config.yaml
vocab_size: 32156
norm: "rmsnorm"
norm_eps: 1e-05
attn_scale: 0.102
init_std_down: 0.0
lr: 0.00351
beta1: 0.95
weight_decay: 0.14
warmup_steps: 200
schedule: "wsd"
final_lr_fraction: 0.1
batch_tokens: 131072
steps: 5423
dataset: "wikipedia_en"
Each number is 500 + 40 x the weight over its row's rms, rounded and kept within 0 to 999. Layers, rows and columns count from 0. Numbers have three digits each. The size before them is the row's rms in percent of the matrix's.

# layer 2 attention value, 768x768, rms 0.0889, rows 597-651, columns 512-767
102:520556389553393550563493517472484499508428526580552562482464514538453465547497519501520468558531546497528444468557492594487445492471462492531477532515517506533551479449512505546495519559512404521480438466461496501536481543482551497466460496461490512498472503499504486500515490406551407522455512512485459513466495469421532477496475524531489489559426517509476496599477504500442468507556445497541511479499495511476524608450511580531547490496451538472434543541480479519451565560530447493468511539571482446508477493495520511491502540530450524468544485510465516523442544525520426479491494489478571508545514458522465483483492466482576512538515510540426549474591482451490502484539419478517438482428521488486481526486563497472534487508504419487573460440390451502492498459501475
108:471487587405542481579477477470456483529561464472448459465459524500446535517495534433364497435427465498484506460505489538463500514432521526537489497493547495559505549532490457477420549555490465470501500466520463466504488487523552437514516499504506471505547475555466511447543468466523509535447504525555430426495468509510528458496497507503514510500511483494518491493432419427507484565542514472512460449497529519454500506478535471579423503510465532503556433543486549527545460484472465446431463522508502538470489534500451556500471492345547451564522469523480544511488589462518410490513544474519525525496490491494530503519475561488537488494526454456511521499479544504460521507513529535468543440492544431512552456486498549449556477474567475488441518531568535506461483509465529
102:501478470505547454517474510478483539516477462404481432540548554501459552496526493449475490453478574503454432488546488536477496478502543546437559503509566549375545552533524482491575448443474500520426453487554484470438487465452523439496524531516517469458551516536504526526587469556503549541473532499537460514536504504496538513590545493571509507523481493533491544533490433421489531465516502484542467457492595549509505522505474468540507488500506502491525518487473518498450509470496557494532485521480498511465509472522488530478435481525389487498467448613476517464499432517455482511480436463550504514532589467479484595515526475519565492473537436491494518433387462492480467571473521506530536506502471532529454505476474530495458486494482534452527466547449518444445522479473533
109:475539570470520506523494471516487536494442525506568519480544473528505424510463518414525381519484440448512473526447526512516523523527520527487486536549527462412490555459424544559575442506536540548501510527464460523472487563489482563524516527465540435506478517419381440537433530504572470513447509405475574591449499523472552516564450504578544466471476528482503486476521448499489565538458472510446483492480463485536552507465462517466483486472470467460497463516460554541459515479509518495543566512489476408473502536516471567438490550504520481499526540475492524496452451444483584479513543444521532479581493462543566481466521447544543458584482567508452520428481551556512479466456474505450485424534520532474552454460407455455497447522638559526588461480491516569426516495490578
115:563487509528434486531532496453502441479453538609530473533523456537452521459509539421455505536498547503531489483435414576466578511489499526476562532523590471463435466478546511495560528542510525457499525473448518494482546509555525520465520529411486517503550499505421517514406491484507582438635456559454429482436524506464521470507472507412556479430456488444526510462500493512475435533448476487479502494519477482552529506533458526509479465519514461484473523437494506548498492490504466492490508432479480545448496463482454459572543596461486455536505499582516533576472429499528437528508410542547541488546504528442480445520523536510456367523442464516436490445553470555503484552483439581518483561563554499399547515516549492527500464497556565464521464512500460460551494484577417
105:549544510478482524498478478498525520513549499459559488463478514453469503479500501487475476546496494434479476522463473456488485478532520568521506549483500488481470497422516529492454539450540472446569472531455464514511510484416521567486487541527528504550460550440515547560448541531453459481422492505537501531483499538461506534438475458527542617513575487480517464513594521524501560556493506482485468390483546511472500535486485470531495509464445556550437473503491491442448450444523463483466556476462466545533493488523519496447515431514518505489513515492450505491528490515544539455511497533489480489552511493473469470517520458522475513504455482520462541561494471500533508540558455452461477475580572459556441499537490479478482474489440534528566439406492518541477470435486527
100:468444493526519576443536502519602474485461548467542496466533516489510571396477474468379523483385421524551458593538583523481516484558570505514460446500543495462473451521484506507515534522510470449509530535460456543490505479487524545457534445469485463523475459459466462521522484493465462530374490556451518497528474534537429459479457486546480430499508474541508522472544534476509496474566524452544478564488478516468530460564474465531469521480480475461537466478473513529529501492534441500415520585497490518484518545477528502501507536477505497568502501522539487537510479494453451490441558508416500486516473490581466441510519532545544565485441480567499552521520460496488510461568512483513575544470546401525459485510502490525463538558508560462401493550562500466481504508524510
105:529407478455480538512511509472504559527513522513493511489466457520505496435578479531472439538501502519470502455448407451455515474618462525527458482495490450433541514587552440485489434491500505444503449478531492433428471468506470521480539507475503501504520482463500494432427518508515413499461508586489541423468541442441508498548485509488528509516560508513458471408467519498561537480436491475428466469489513543532482398535543515451498480508507548439508512423526496528462433423525480453417526525494500491397463376476342497489472526468501445490536517473532495493507495474440542535509521495539461552501525476513534506518501539581508466447500461446513515547461542533492577463543514488535521517481547503506503449475454495470509530493538487383540468513564454595475515431440559
103:510498494554486519470479490501563379469464587526527497517514488479501433466504499568528407537558514575473483455451478523452520576476504455489477580498521453459482540468529532417517540483505531477595485444513544492537476488437473481460486531442505500531504499467487503498504500469454459513515555487466518419508502543459502525496544489487545484507568462470525506441457540455486548523508456484478459558507474468489484521476551507505542510467433511533589528484529494521495459528528502514538411448538520583477519481476477520449525487481553512537472528612482541517473495537488393572578536557498511430450527473511478498434514548460562429561394426540433548490518439425542522575525449508506454521547481534465501505501522510458529411510502552536508454575543530580515473511502484
107:544462499563500571561537499534526476491440499471481460409502479565559546522493501478489506573487548523517518533466535427510506519538494563529477477481529467434540566477549492519502531428478637521573461508505504484482507425472461562446532452460448474552552456441535432521528520429483475486510462480481502456552424512459545508529491493491457506521585519490552491533511415457520515516528478470481474551488454491507505566472483425516466523515462591513522417543529461500449508513498563555434443500519456446500476526486579524547451557496546456498489463568447475455399581462554486489556570559489533489495458517377549513547493525528556543503484537483425477473536488541483461476506547519440589518478477475517521478455507542574477503546394534437499513484496469482515465490425600
103:472539501490493541471534515513484443480476492468475526473530480481576506465478502555400462481524488548455537461523519439510506515514505448502479477494534588576575485485487430506369530529542534520510525592481398474507490545444482424532553484536508478540491420464530513485604496486482532531469462474533509436486484503590502340506452509491518487531529485460498555473512543513533453537450535439518532482479482534516484536579472484484485493501492572478552485472465480369484528497478476494471484524479472516525517544546484533502446382524502588533516540512463531512497520483504429448516586469520573471528503474529422567408508503476572553564378523461555542503477549501476479549501498495506494458450576532502505518455485480454513472442445555450423529509527478553480469485458441
111:524520461474516478560482505499496484459523447433477550469515530572540573515498520455542507429488485438581497495531439527543521550567476533473449446529530492473511448427411554559508468458452472482481599514472461498553522497523518468521532511608527508524562483475439514432439529501501494403498471479489555494550491558467540510493539538492506506534418469495512504527577496498490486487433517593453514476529513582512500537549472539548474481503544468444517501489521588521413529490480581522520508479515534507536496469530430503450445528469536522445520500498428493493487439542452516524480418441503488495562483507507508426494509559556529588544527541539456472538464513421534498518534511524488519505587471538574432480493577480472440505585501510486450541546518480486447506454528524
109:471435445558528434550443455525499488501475481480530499555530541539548438517489487523478509461471493581406456515458543476511483531577497479463468522494521442410471520556528522488540438497414439490482520519520555472516501485547469503446471511438498528474535557460611513478524483472441453437475522446441546536550447538453475448512461503513483518491444500558464530529532499532484469475446484458571452512523549527464602479505562533446564506452498473471540541482537508524461556517498512518455511503503535519513504471491561526556534466492537449488487513462484491538505517560490554500447521539471501584575590547530524498485515557535445470476473428498513506477424482468505489416460528451483492459472512430525440520429619540445474490487529499541483532465575509525545501485477502
110:556516583524503540426537519527452450506481482480506573537512447460486598457461519446478472514540487536479495522465483519506481581566429535537525489492553493476556456471532518530537506479576495464495517444502481537489470504514544506514518518474490508427440513590528490473503462472481427455487496506492507455470575493495580419501577456447491520579540462492528497468508466474463531516490517481472457546524539470504536410453498575488566478508458532388525549530551566505479441476465414515402510490506479535539577492488460469498469524466415551491450581467469494443548468499535526514523452562522513525511457501460416476583484474577481495415461509484454538503395515498484503497535474455514546559477515531527537532456502542470487425506526489501463533470372497478431488514463597
107:489516554538438577504557541452487527508451535509572521467491467467502554504519474471562467580532492485542525509447524562526488510531504512533490477504537541445504522481501497477542445561525491516474483443499495514524540514415501493561517481496494483474536453509417532509466495479431468518514504468438512444407502529469460510522548485561413482497525496534501457502509474431533527560469526549453444515511481429551483451372470544527547486519421456418487484490578534498514538445589561549439458477531466426408464545466460514554498511560485459505488504598508478505484480534461508489614546478574446536529495493488471558475521520471586546508518529537522476554514411451534472526499567455450540591537535546449535540524505492474457441471495533634548489462559530536547442486539513
101:517481454486482516576535469483507531506488542518465497507436520511493479503518527482479500532538561473488477519492494517511576536546428509498564491548528515405522519514480456518479539456495472545494470376513489412467479497529526453505484529503511543423502560518504544436495496491534525485472499481542501529447466555516536399512483530531518569478490525508485516554559500521583505514529565558534452508487511492446542437524523557473515487547556524604456558436484622473473462426487462465562406435517524514506496473502440569437550493443528523474523580472530528538535446506520509513459409469516459484499498500486430446529487416521551601487484456473537483528454492460479452474555522474496524534550555476540512472491459509513459485485514466570489507483489520442465472486452462
101:502413510519520572468519480474460545512449476486465533406544516469505603546549510480490512454423532569471420539525531421483498472540528481529546461448440610577502480427568482491497452560482466477413502471498479529507517492469453530504461496541494514510605571487490550439432510441552553520437484472469514542513485412495520454487429477494452501491474467570493526530491481483516429570483469482526446450469491545526470526518522478553509536484505460530589427521482423603483512530533558514476546488464564535533475568514467474540436521521530551485494569448499448572518479454532518512530473451482535468445537473548410465512518466538501518487476545501480532477437511524473525490500480543499456544485536434518418493502554540536529564519496445521443474459434501496439559508460498
108:460488564464574556548505461523508510486482489477480576510530457455443503505482475496416475475500562438561565529506498499513517529470487498515495467507488546537505525478576537507526442538375464411534520524579485554500497609463506551431512525496510537481460476451457488489434483498532481556408488508508522517524493527449508514423555495496512534515534525501475499519405553436464351412472500515511485478505489476441482539495480492542532499510505538565464466583472490495475461363491458495473486555489506494501540449510479458487428454467537438509496405479499490538541384488496430515600521588473509574459532491501497514480478512456497486540483565532492461493440473507462456510513514534470397578465505490492452543528411427564482558550526517492520501524510520469503519533517566
098:541491510555478552417455527474497492531432491501532488545554547476509509498489522514441492444469500573490502475453514508551489527498468482545532496467417470465578482495546509496503526508487500469496457529543473439498476520507488483536487500486522510566462529504511524556538507508548509525476534594485551535481465486543527465594585498461448532502564550519486546452489455465507522589541550499443520588548471535521499487545479481468536473472488457476500381479517493436448495517514463457454484514536461420534496515460580480479442450473458462487449555515492490481430440548502524425519577541520503559492525536541567532505484460477505543498576486472418388451483488492474472553540518523545524462459532518483536552466649422535522513465481502476519497433514536499541512495559504
103:502517506514531538526462519500525531512490440479547497455518469452528417458506497477451523522444508480513517465447517445480521488496521512583532457476477508547548497508456499541516474538472444453474554525502530477477573475497546464490513536461557464468543445500452467488569515514517566469516469544420429487500521505546535492488574467448549482501527517469486546494514459482488470545465547466419536543501580469520437486481568518496511539491472478533463547451510461449473454494576561557556525484502493558474516494508366477518498465393487510449537487411503499474486533475491452533537505554511509494460470482502541550449467525471518476551495564498483420504514587537504495514479530464581449469488493465518481516474495472446521522548560482451468494482472476500484492439564553
109:453457510485493522544556512534489477503559482462501539489528476502590485504490468494485532521562530556497498492479539454524473472575483452486523489517474499562492441522492551521467472520512514502528466500510448511520507500549432556468515512443468444467463513497447501485425480473533499551538509493550484541623520474438468544519535485486561493421537459473549503421506566512523423438484529509447539500486446574502442474545507547449545525501426432467508514460452558491518449524547526467507548538488507445472513474484509545484514541532494437427466427513505461489507477440507515516504505516503514483536544472564545576598557485551524509448516519497496423514516585435562523504529484429513489524511459514566477516465462484530489454616533494521557513466545528531520511529450435
110:511568534479442516553532484477554558513539494526489470424560486499584582550514468553546468565492480518540530440467552488460540473539494488495501592454475509491491503494482467521481440453503539535595521523449454520480499499457486494495539475468530514520521527491470496495546514535544473526512503403532558540512423478527552529588510530521465476523581516531504457486497401493543435539453565492449519501492489474512533505504487472469489481501500462545486511571533498561506479439591465512501520460555465503493469467608487530434474561466477503598462523479484439513483482508449421484545470432476476499442497507532493491506510540556527497539441512539450541482531538472474496495567549612590498461506483518500436507471401450565420466543536555534497494522553466506547533492504472
100:508429529432521546408454510527453540506460484473535542471478484506574515468487454485544463510471502516605555528503535559462530439504495538518484527449460530493534457530488505438505518507502426536579492580482483478521530508519555567486510586472531470461452463508570501499524485487465571559483507425575510421579476536503485471434450500551520502470473554497520509519419552449513534498468519482508467410445438495538395531513488467424513561537505500458518483480450567475550500460443515474468471471505587516472462553556448423508571454542553542490485467501564465515510447501421514582490532503517440471572514468537525538516473484509470528526552519528480494547450577457446498498570523584524562530554490517499508485534563445475524524410550463496518509488550501514488490529524506
107:505459497540552528508472527432528480512505516494485531514575490503436473446491490494526484461479499491456478509500537514478491497546474539468550536485481441496536499481569515494500503485484522438496494430494521511524487476462534414488468554433501496406523523530521454487491472502450437516409503526531484477494509544439521490493459512425482457566573535429489491487509469539487457501540494515533497571518543486502495513593506409562481484464569508508557564490521461485516501476580512466572441552496494533442535456457529527487548413507430502570508488586491558505481527452468449612498536494508475549512442545409403444460500536476524543559368523536509537446522399486385529503506498538535474572461492546501483483495490559466497547476559485518503515516497515389451546493515528
101:502535436610542443499566527519500528505583563493570481482551435527536448507481471534479540422424521501527497505508536530545564477486499477478510556539395509495525475480493406542473503501523470516499603463558511516484526492446505462498505521601504532518470501491485453482517560478463578459485518461503471523554493570473480480518622496442466498558457440503465476488489465527459474519485514498509541468481520576513530527446397503470444464505552497590447477535530494530555506548490485464519475482525491468545517564522420475538517490522470449580488495482519470459506467472472463488540464522572509530567513496539524506461483540482532523441508549554497425426566460376469524508472448515495474436462516496587468496528444499556459482516441534490429444522490481444498485465445466
107:531493439530476435508514497522586522545465533522507436547488476540489548518470510489478510495491448525494469569457544606522522454519457502550516538555447520474476509498439444451569492507513462461529518529523499502503501562472556495526464542514479560494491524500465471528516544471496440464458509497527524522510472418573479502527508547562475455461474533465490476484489467515477484517522380432524505508503435420513520489532466488504509401492533537502528445454440466498523467470510520470556622491447548552505543554466482508515497480524593467471533529503530441514532434497529483495577469521649612579455545510479511514473517488565536392511555522496519537504500505588488475532496527436458474435519499461491560518501520490481458511442466492495494536472572503449515481513549568
103:467505393533470526510561482489453450499473542479487536518453472521429549568458536478500520459443492517476501453479493539480513575477507491465535546555474540484526499578565442518373489452504518527530465545420519494544481455501541434496453521530485480515522479540485493491523503591503433484620533562420537496482472478524532505534481497472521470461474522546519515505471495490406591534450460503447458540522449450496556496498447482525420423555487492452553555523495503487578439476534478465507415526572487512543530443523473529526476513559525461456508502564525557474494486547548487475540499494477493506485449511436448457486508477511486474529566483487496508518449461489557497495501498528465460514485518543495497501474513441437527549573546402496548458495572536509557519484531494
110:533600477433504496507476512524583573511527455553472558503541497554490509568495444529499455519521510543530483565512542438526457466525475453525410527490572461452500441525555485490514458509484494497554548572402512472484476572462535541507472509531479529614461481477528514446569488578470628518439498468568548618505496507471431476495486541493592533487493501510466511512461454505508482487525550551503494563501521486493437529502529485477503411487457472546460493477478497541514520492583516531475581543474508456485533533500495511547536468525494440512528509539516548524443440471486461519394504438479491560547487528520514538444510557501497566493526467497470497472439421441495509478470477471467427488543480498530486504425474458534514503513562506456505462471595517529568441430460514
112:435481471488528535537499463503514443488445523560425494506511460518545498515542576417532462580540494489518473475490465575471468447409524539499522487487490505556501501460407462425503560495525524433456472519474550542529494544537495472520465482518467511461492459482453462527496496595440491473485536467482495478480561502489424478554517487615429488541454480484521510479495491503562514469509472502471506558468519494496522497441493517446477497503457456471495493514465516517492536503442535441482517457473547415502504517542506532484472579562561591486481463477491474464449476524568540538541462494502513507446465482574581602473515487579468540550563512532523520453494555568563488532470494458527497505544526492520534526540483571520501460560468530429548507504378514563526492495464553
104:482532516456501484520542454452517472497477481518470465551465505525414472566509527474395548554479539519596546565500489526474548485443453450511465578441539523495578532401526459464463477506452535557504492535472525541506504454433540481482536571460503482502525499539477425392408515538492469445523534501382491404517558567557553465376502478520503508476448504492512440472556485451502507471464555412481461547487488550609504449539478504572465425459482465496430527529503435537547540525501508497427589436538568530533486579499531484497489519519462535509497458520489456499519514470553497521458435493470529487529543517484525486437532474465525529506498422540439528440466565469462510457507543461502494460436509520560501492491523518448532543505528506546415516515505538483482524457483506
111:458466506503539500478533472507414490441483502572447467419497494534530534487490482427488516573529511494596490495450535507520484520437546444568483505512512486499510446418506495433467514542480560524405457446455538539533522586524586479518543530555515474477440502553449510506492550502449474543558490530475533520505481452493587510528513483612537493489443491509511524511516497506517537498544507456515534497491568455424576537478459494483518479493453488454523495497553556490585522572481543514511496495513490426448455545493464509480497552466487501525545463535490534524575578537490548466526548447490551502447513494493510525520503513506550580477508533516537472545607602492493488541414481460525503540532531512462489450505577462496511539479429526499422580554448521523455510504487522
112:546437507472576427502532463446463517491525463542521482475448433520488559473517513429508544464500448422517563558545419560453513478489508442504505470435451446562498529487515518436434463469552525477452485529563556533505444498482483544498502514431519555450496572485487486543418467536501499507513478543462535508489550453473565531431508512421534534510468522468495464492518559526427499484502461492460521546504469442497509480549571534499478567516570524556478526446501553434495520546535561533552552483557475532555489496451523534446540520410492520447507553455504421501524520497514582460517460516500536391469562496442494467474502444506396490479544410469496484499483433517477472532489476450513532432495515460477457534571482488497484436516493485537605466468458525399495526564463500
103:510546524552437488568488517513510508512500492577491457419502518456461500504535487534510576443475540548584449439533364489446542500504514521631468489516464476425530569586427415400459428507504469460503532587468554532500507461500476524511477452481475517412451512540509466567488418472497439486450544501470530437492529531470542461524553561571417506500531496532463535486455535507490494519535592549499459491536512460493478522482556471495532578492494517524462572565521478535541415460466473498519478445492494428531491534591513480509482583623505536494531465530547525471576537539465491510569504504494481518530499492470516543555473565503461504471519459455512407561409466461511485528508510496523556506530485489496451495458550459570574516535570449476551474463485516537501481559486448
102:537461442518482506474588504581571510506576477410485451516519559495478521460482465475519510517516462482502533458511573525506492467487540461487561506441512481500508524518528545529493483472544528533554546516479538532446458510637551571579490550533504550540425479436570545494497565464499448482553490495572493552494499524478542430563491497529531551560486526491527545538538517547473582514466539478510525434503506470550515493483509525494509496503530479486503438515510423553604522511446433517509465535444518496569508557514548555509584491509481535487552429566393448509521494448541469486539450487438528553488487511533426474472512558507533475516465596507532513489500541469462535474467445496491479517510472444534513524523566495489464535563524462421449499512445498506522522568495476
107:507507515403498467514504523527460482466461495419434471606439525472459434449471441576463480477446429472502554448627556528430450508470541471490495493503448426545405463488538537517553529463534479485488489508498558488484510477491543559506481516443478527565507509488570493539506499527516496544557475612526475507468502502528485496456442463505456535521535501527450502527535542494448503501546463447515517562507445499442481486548490461499490474478496499470483525530480501495416476478513501514457534458489486425488495493501503449492493462526495558510493497575477484471433440474483533434439537584518510541466531473489477505530528539426462466482483523475562500478520467435454455469511527480505545549456522431531458549487509467515486481556495573470531513522517527506572489561495514
109:480532443534454469464516477593408536511528489531478582537440472503500512496499502448474580492569534471549461522561407511507486543428465527394572478498482535516496497482465474474545502555431458563504521526563500465506467447568510539492557496551519521517577507493468504491464525451452500474550462509485549497438531469505484459478487517472458460515410497521504481508462550522518465486486533547551525451498509476567508575558417495487511485514436518524497528499496403484615524476449462524481490563499493553534456491494360479516499530534499533462532489509487502509501419512563539510510513501543453527512569486475440426431549543509519476556626559486483571480605554487498466486482523524496437451471520469469557502498465478558466580565474498494507516515515492490543509512530516
107:490521500499510521498482559467531442529516493529461515500445528496547456503448519548450531477434381510507503432566546506510545456562517458438575500511516582549489462450482507514490563519436428481553546489480488566512513502507436529479492478566503458516497549547491502503504580502546516490500480426547551501447536446445440468452491491579536450509521479516493520528459415525481516566564417491515561497483541522532513537515501505477436533466469553467520477493473500517541541549490430473435462493492535542422528503532486488560486458439524501528512528486564481530565550490612452384522496469486550520506396537520488486473484458539458550515502541519491545618587480592503515504542495481483505473536576517550543454488509430521544439533522462479412447530512479489538476480458457
107:500490502514540455453543489491458410506554508411456530447486508543550510549456561547513506511479527453456547526477501527517503542464535458532466530514547484539469428514463572507459450510472430380501479508534562499497480542477469538545500461508506491533507480505547556537515552504438587462527517460513494470495493515478463526470526493489548399527523430522510477511495571461488493550503473484438476477498591489410454485473506494420501537451517476483542478572460545506519487457520506475582555566498449491387525533478435459538450478482520521487487495463565474498544500518475424510508503522461462452520505534482534540463527473480491488462534434546520443501475472604519518487542516511482471485539514477514397574425466459553550505440497554520481494548509603480467464516496496
113:547498468485576427528498546578431509494454522491467502479515539563513435471486481503521460488512451518509521479503463470503462551508461502469488483532441446569551487515534580456431470504526514528521448536542535503461529437550470467492460512534528503563526456483486495498547540521532513517537512408446514471470570496540456497435551494441469514449518530561512546473517594478492541545526599469465509599530481518502500433454442464525449494528496423540514490529528487480573522564437548525453433466515521536555534495465544474585491451422503494494437539548578528442501449462563520543482514510460461502492529533471509566501505509511530466486455534460505466450464486464455502518565461557534467518440481469507529522560397464431575471479399439528444521482526495508557462472480547
107:514472556482573511509462506502452536500524491536488559502453541539481505509458426532532509473486519485531426574468475571462451510522498432532528499421451525550527468494494506466476475539530557508497385530525452615502495556528469530489479475513483503518424498444404465495465526501533476473408515473487591582573472547499551534485484476551449414545502477494471487539508559554441484534511589542516487521488486507576539533495528487468494433473521528555432518529451519459534517480474537464509549434445482444525547432479470540450528484499454516532495425514474474532510457446531637474478499466477503481557510493486517534468528512620471508504462633491501508480512489435526471399502484474549541494423485456489441481466475413431465491550498459580453538492460524537499476493568527
110:474553546528473408449534450455468512529522549566520414503552502514511487509571488491509525463540586503455445576443487509507468504495465504479506478430494517499474581449497433545507554486525485529548536459537460516505491435493463506519466473513493461500519500465568506530540525573463564473549480427460478534407511474501488445555499503545468518479511485504501467548500462534546449577533499460517492549488506508490477519536401468542522484525509470591447452471487491513538491574434498504495533460476500494501505523541531479584544501497531502518476628557436547489561537537547527519532403456478492520488495481507473407487485523477552497555523468409541557535517451510563478505554527510532527450469472575475520456536550476470514510431466483554524523394455494521495471550492468
102:455518457482461551478505500541495533480525518527518548502526475482497435438527491471450547555506482422424498508474528554486563523447513440490524495513501535593578596460452529575500461499554470498505583476551516511491496462532535446445515527470456485476538520416399467547501498500575504491458522525483516503462478427499539500504475470470458485539503489514504497431560512474501476476510501438477492479493493524582539420493426493546452534509579480570453451505495529472475489466479541506487552451481482517496473475472490459429497512493514414498494423503467516490446463471536517555559529549502498459435500481473571495611466485591560452483532524517511483479510534533535496441529495489458481547539523466503528503515454439504462466526492575543462490474490480487516504438473471
106:487469459425502545519511478545556448500490467501518485491494535512401554519478465554480468504468494519526492457463491521464499533546528473524542501472506552532518501476543559493536526426476539524476500520538501524505464483550541440556446546440523478519465513446526552454524480421486409487483479620459535493507534433506476466494593498470505501458494507475511433531508507490476555521457536506520503503500465557566481443484571568591488453495483543515411490553470585532513507547476482465429561533524524506539467547488566579507492570468445499489555443485482497567407503456465482492508498505486454509463515499583525457515514521484525578425465508514468460553451588462520457467424484508484516476451465560504537503560563569545507441474544497468459547552499491500441523499467562
111:472524428496516563506470464510548486515480519480445524474451569570565544507476483515564487488486522517489536526466539464480501472548475546471463499444536484440465457448400518502446474477481464548502484579424511421508449389553436510501519452501534451502516497450426513486454473532500524451515485465528483537539518514505484505525514524497491581481520509522516521520463502510522485474530536501490480451491513567497524573454447499554481552509552538502544487472471602429489535494479512472519516549532486509496509452556581514509445437513481533507478522519456519419483511474530572517509598497403467481513504493531523491519522507558486550436484467466502484450578426514470500468525495528560465480407542448537430493497481471530527540494439450501533475512550517498441494546457530
110:513485561549492494476459487550544469495482470540606488524504484515496469481486546505493454519525590548490503459507550469581454622502535526445453466527506469474447498489577577529525532464507477509504506513511488494507492484470508447475518471417476500482536584460464435419520489508591456463451507491536501459462478505531523527456453513517458492526473466559506482466504552534538497501519540483456527507495474499478513453550440504419566525478476437499534557516505465542457517517537424459538557519495538469459513480533501494531516452472558440415508548489516556457503478396523521534516483493510538556536546492550445487473534583512557437499493533479466492533453494560583507503526523477489384528515468576521486449491514478427474554410485519500492469550527588516536481451541527
113:549418489395442542487568502475499462514460449503545466511455519498506559481564503489554506517494445487506479547478484562455513455441460573469420512508554538540477480478554471507534539502541518519499566444495480551523492523497548458470460491487499565490542538460540478497464435514436438560450467443491518491502491433517533479516475485555559501530517548472522499462509488499505549480472476512485467477475427444460425517498561518476523464470478527474527475428586487528512494490560541512486470494498492530662460509472517444491534516515492489520494545494573445529408456492512437615528424493497456507521551479474497502581495627535459567468479542499477538526456498495512562513503507476507458479527519458554500467573549524505483471435523639493498478430458429543470524508544481
108:511479405521540422489516492548540448506510503539534395530493479468518498517464496542449511557547550477471421529429495440471530466433499517491519519499497418431475510492449492471465507501452496520469464459522567464526469506539489542479540541481511538389510507514474540555525495448487495574424561548486464424489536495532470452512477477487494473501512561460477506491501549476491527504500504412506538435497484459536523460536438518580492454520517502504432431544501491480492464484505431512439503496511505518449502498516521521550480472516530511496482449545492520480527426491498490478476537505431495487535429467480498476534487529568467499439483495409518546430520518497482513539506472515492509474383571547510449437449540493477529488494494512549482488472471574541479537492519515
105:526389431460451537495513504477459522493513501482474546412557452422416456499478512547559502506458473480462495491504500447519501518469535460496439500470471502536527517473482518489565513569385500485475496484506552456505464524486565443530511538485510495574493523478469524472506557468499533516519495505439508443528529534523436525515545489547425595563454513522414496424512538509561530430524550450564508506466447533478548528573546536494463483495498565430529460440502531478539512513492495522434459559495463460500483479476453532542506487451504494472479422554427496491491432558563420392479504569503525491467600530507449477479512521446508511522499560542514587519485521508497499535498610409491533541501505484540544480499444452469526483504467552511491476557530505600489499497550517
102:527417451402494486456581542538480493525541553599416431445433414494484553479450511485467485430455449481453528553476516502492472476500563473458575486398515542517498449552508478538515483514538502510516512530522484460489448486510569563536519490584509446527515532578545484505504467541507567549486503411467525516497467495523383502468484520573484478519502502490505558551488571476489536542520496501418509494505451398473467510541459548431522487512502464522505471508544517568517436546477443516453516508506501475550490535581463440539480488516438511467424494477506476492559533510468463514470458466539555488480515506516433483484523568470546524495624488519441558517474615525541462470478526577497599536583497509549511492476543503518533577442472516439523484472518497545489505576519535
109:491477506510548464476481528539535496470485537482488523551507521537472491432494520587463527512530529481531572504504499477454584485483446567481495494506544536558519553495418548518487504595467514521537512566510477504453479476530506535503489512453506437506560496496552500587472529470495553512537508506498470555382583484526498465505534503485460508557432502550479519487509547521566473506560502479484487444499397495452529566531515534544495533477533404492535501465479465546495522457419457493451546454468473552502540542562527462555527436480497461477493463462502543488548472465469492585525444471446541481491443535476496522542527507466435468516497447524517411483543515445572501545511518481484452508560437470514554459587488501531533525484473581493485469538590471508515513459551526
111:496516461491438507380574494476407479477455562420443535614508495487524430577470568531410504526528538479468494476417450570480418533518518507508524475511545454471482466524539504486477389532420439463590492438538549505494511533516490521504479503495555486577556462439528544539530552487509520517592522512483511476475516460514548566544497437511513431453503488469487496433405479434542584442489533482449507492481563427528520504471463536547502507486534511471508449502583425571484553443459513571466478557498540557513523492509469455470480548472555504445474484484500541488480500460497511500482561526439503540499487484406514535487509506499446450503482529493543460466479496432524507423539507455492593481424438490457514512530484563465511509487453466505528497541485497489526471525503501
112:510453500515547497575551510521457466519515510509437456526443508480472544475507507524505506598484444487505520479480505509533531475584509487510480514471531504550527475547515508532454552574523454509503557450565611491497557491476487481469503529536527413512575494549493512442504472447536597492518498509458459476431528492523505459527517482440534574491568505500503487501492416480450522516456517482489550509479509413528523549409531493509454535489463553497511436570511437514469580588463526575522521508452424560563467499501484491516454535473485550519505450500508456492496491506511410480517505523532509579482472503465507561515561512479510456483492499417517478505534588539443516466488444530466505503563458510563522518492494446526529494537443475440485438502460470404499495492467493
102:519534513499505464498535528551491481504482548430438551466466548538538577534523475507538462525433594512488542434527556455527485444531536479485545494512533622453494508502458443514517409508475505505523481506473475525493481465422473464490483448526518510514426498492528484477532486431473489556545531444474445508516516518524544510534532496476420452490497535485502419527515474466587515500502537572566476435492452543562531603487481482445534550473542438495545504458522462523565557531522464569479461533525510489502510617556542467496503582552477493502504484532538485501481560503493440528471494518495496503513494463519516553571484500488481490600465511573467549453504539529577476574527513539571447537465524429531525468515511481523554526526491551435512534529525537493517482567469532
113:494490503542541474451447518447533501487441557514534499496467447512401490496481447594452559560474534514474474498482550484403410486520451455512478517487504462566394572529504472497482513493505530489561500546484413477508488478493426584458452542480483473495423524487499460544537533500505500570488553546599462444529507542470530413523515538509606448466540496533498490439498446505511551536501467474474410492506487497467399535509488502498493512523499553433460449523450501467530499507530530440435445492518457521495514436456578483505514461551451489480384491533511533496496571494499484560548503529513455570451585521577580466486480535532436482507472491537536512563532458545496504501473533480503515491477527551492477494547601497483532428569534486487543439489488501491505435520528420
103:521500538533479482470543499402457491507474518526505534446493507549565520487491478541568512530472540530519476464498532480564576471513490490467462496495343549429505514484449440471524530513529492431472549520499536424464474501583452460490502517447482514473560479475550477437501497600511394515499444508530524567526494544412547478579502461517517513479513495520542456493489532588525494490519554500472545561486525533500577500597450536481483496538569535554464560476526593485423470553477523496453514483515475503463513544514542537494513483624459560501520529554514456507487484490525488410452538505454496498475509518452515593532498515475586445508431484504502572537649532507423501604498475534438498504493549486518455450489659495506455498491507481561441491549493459545490467504506502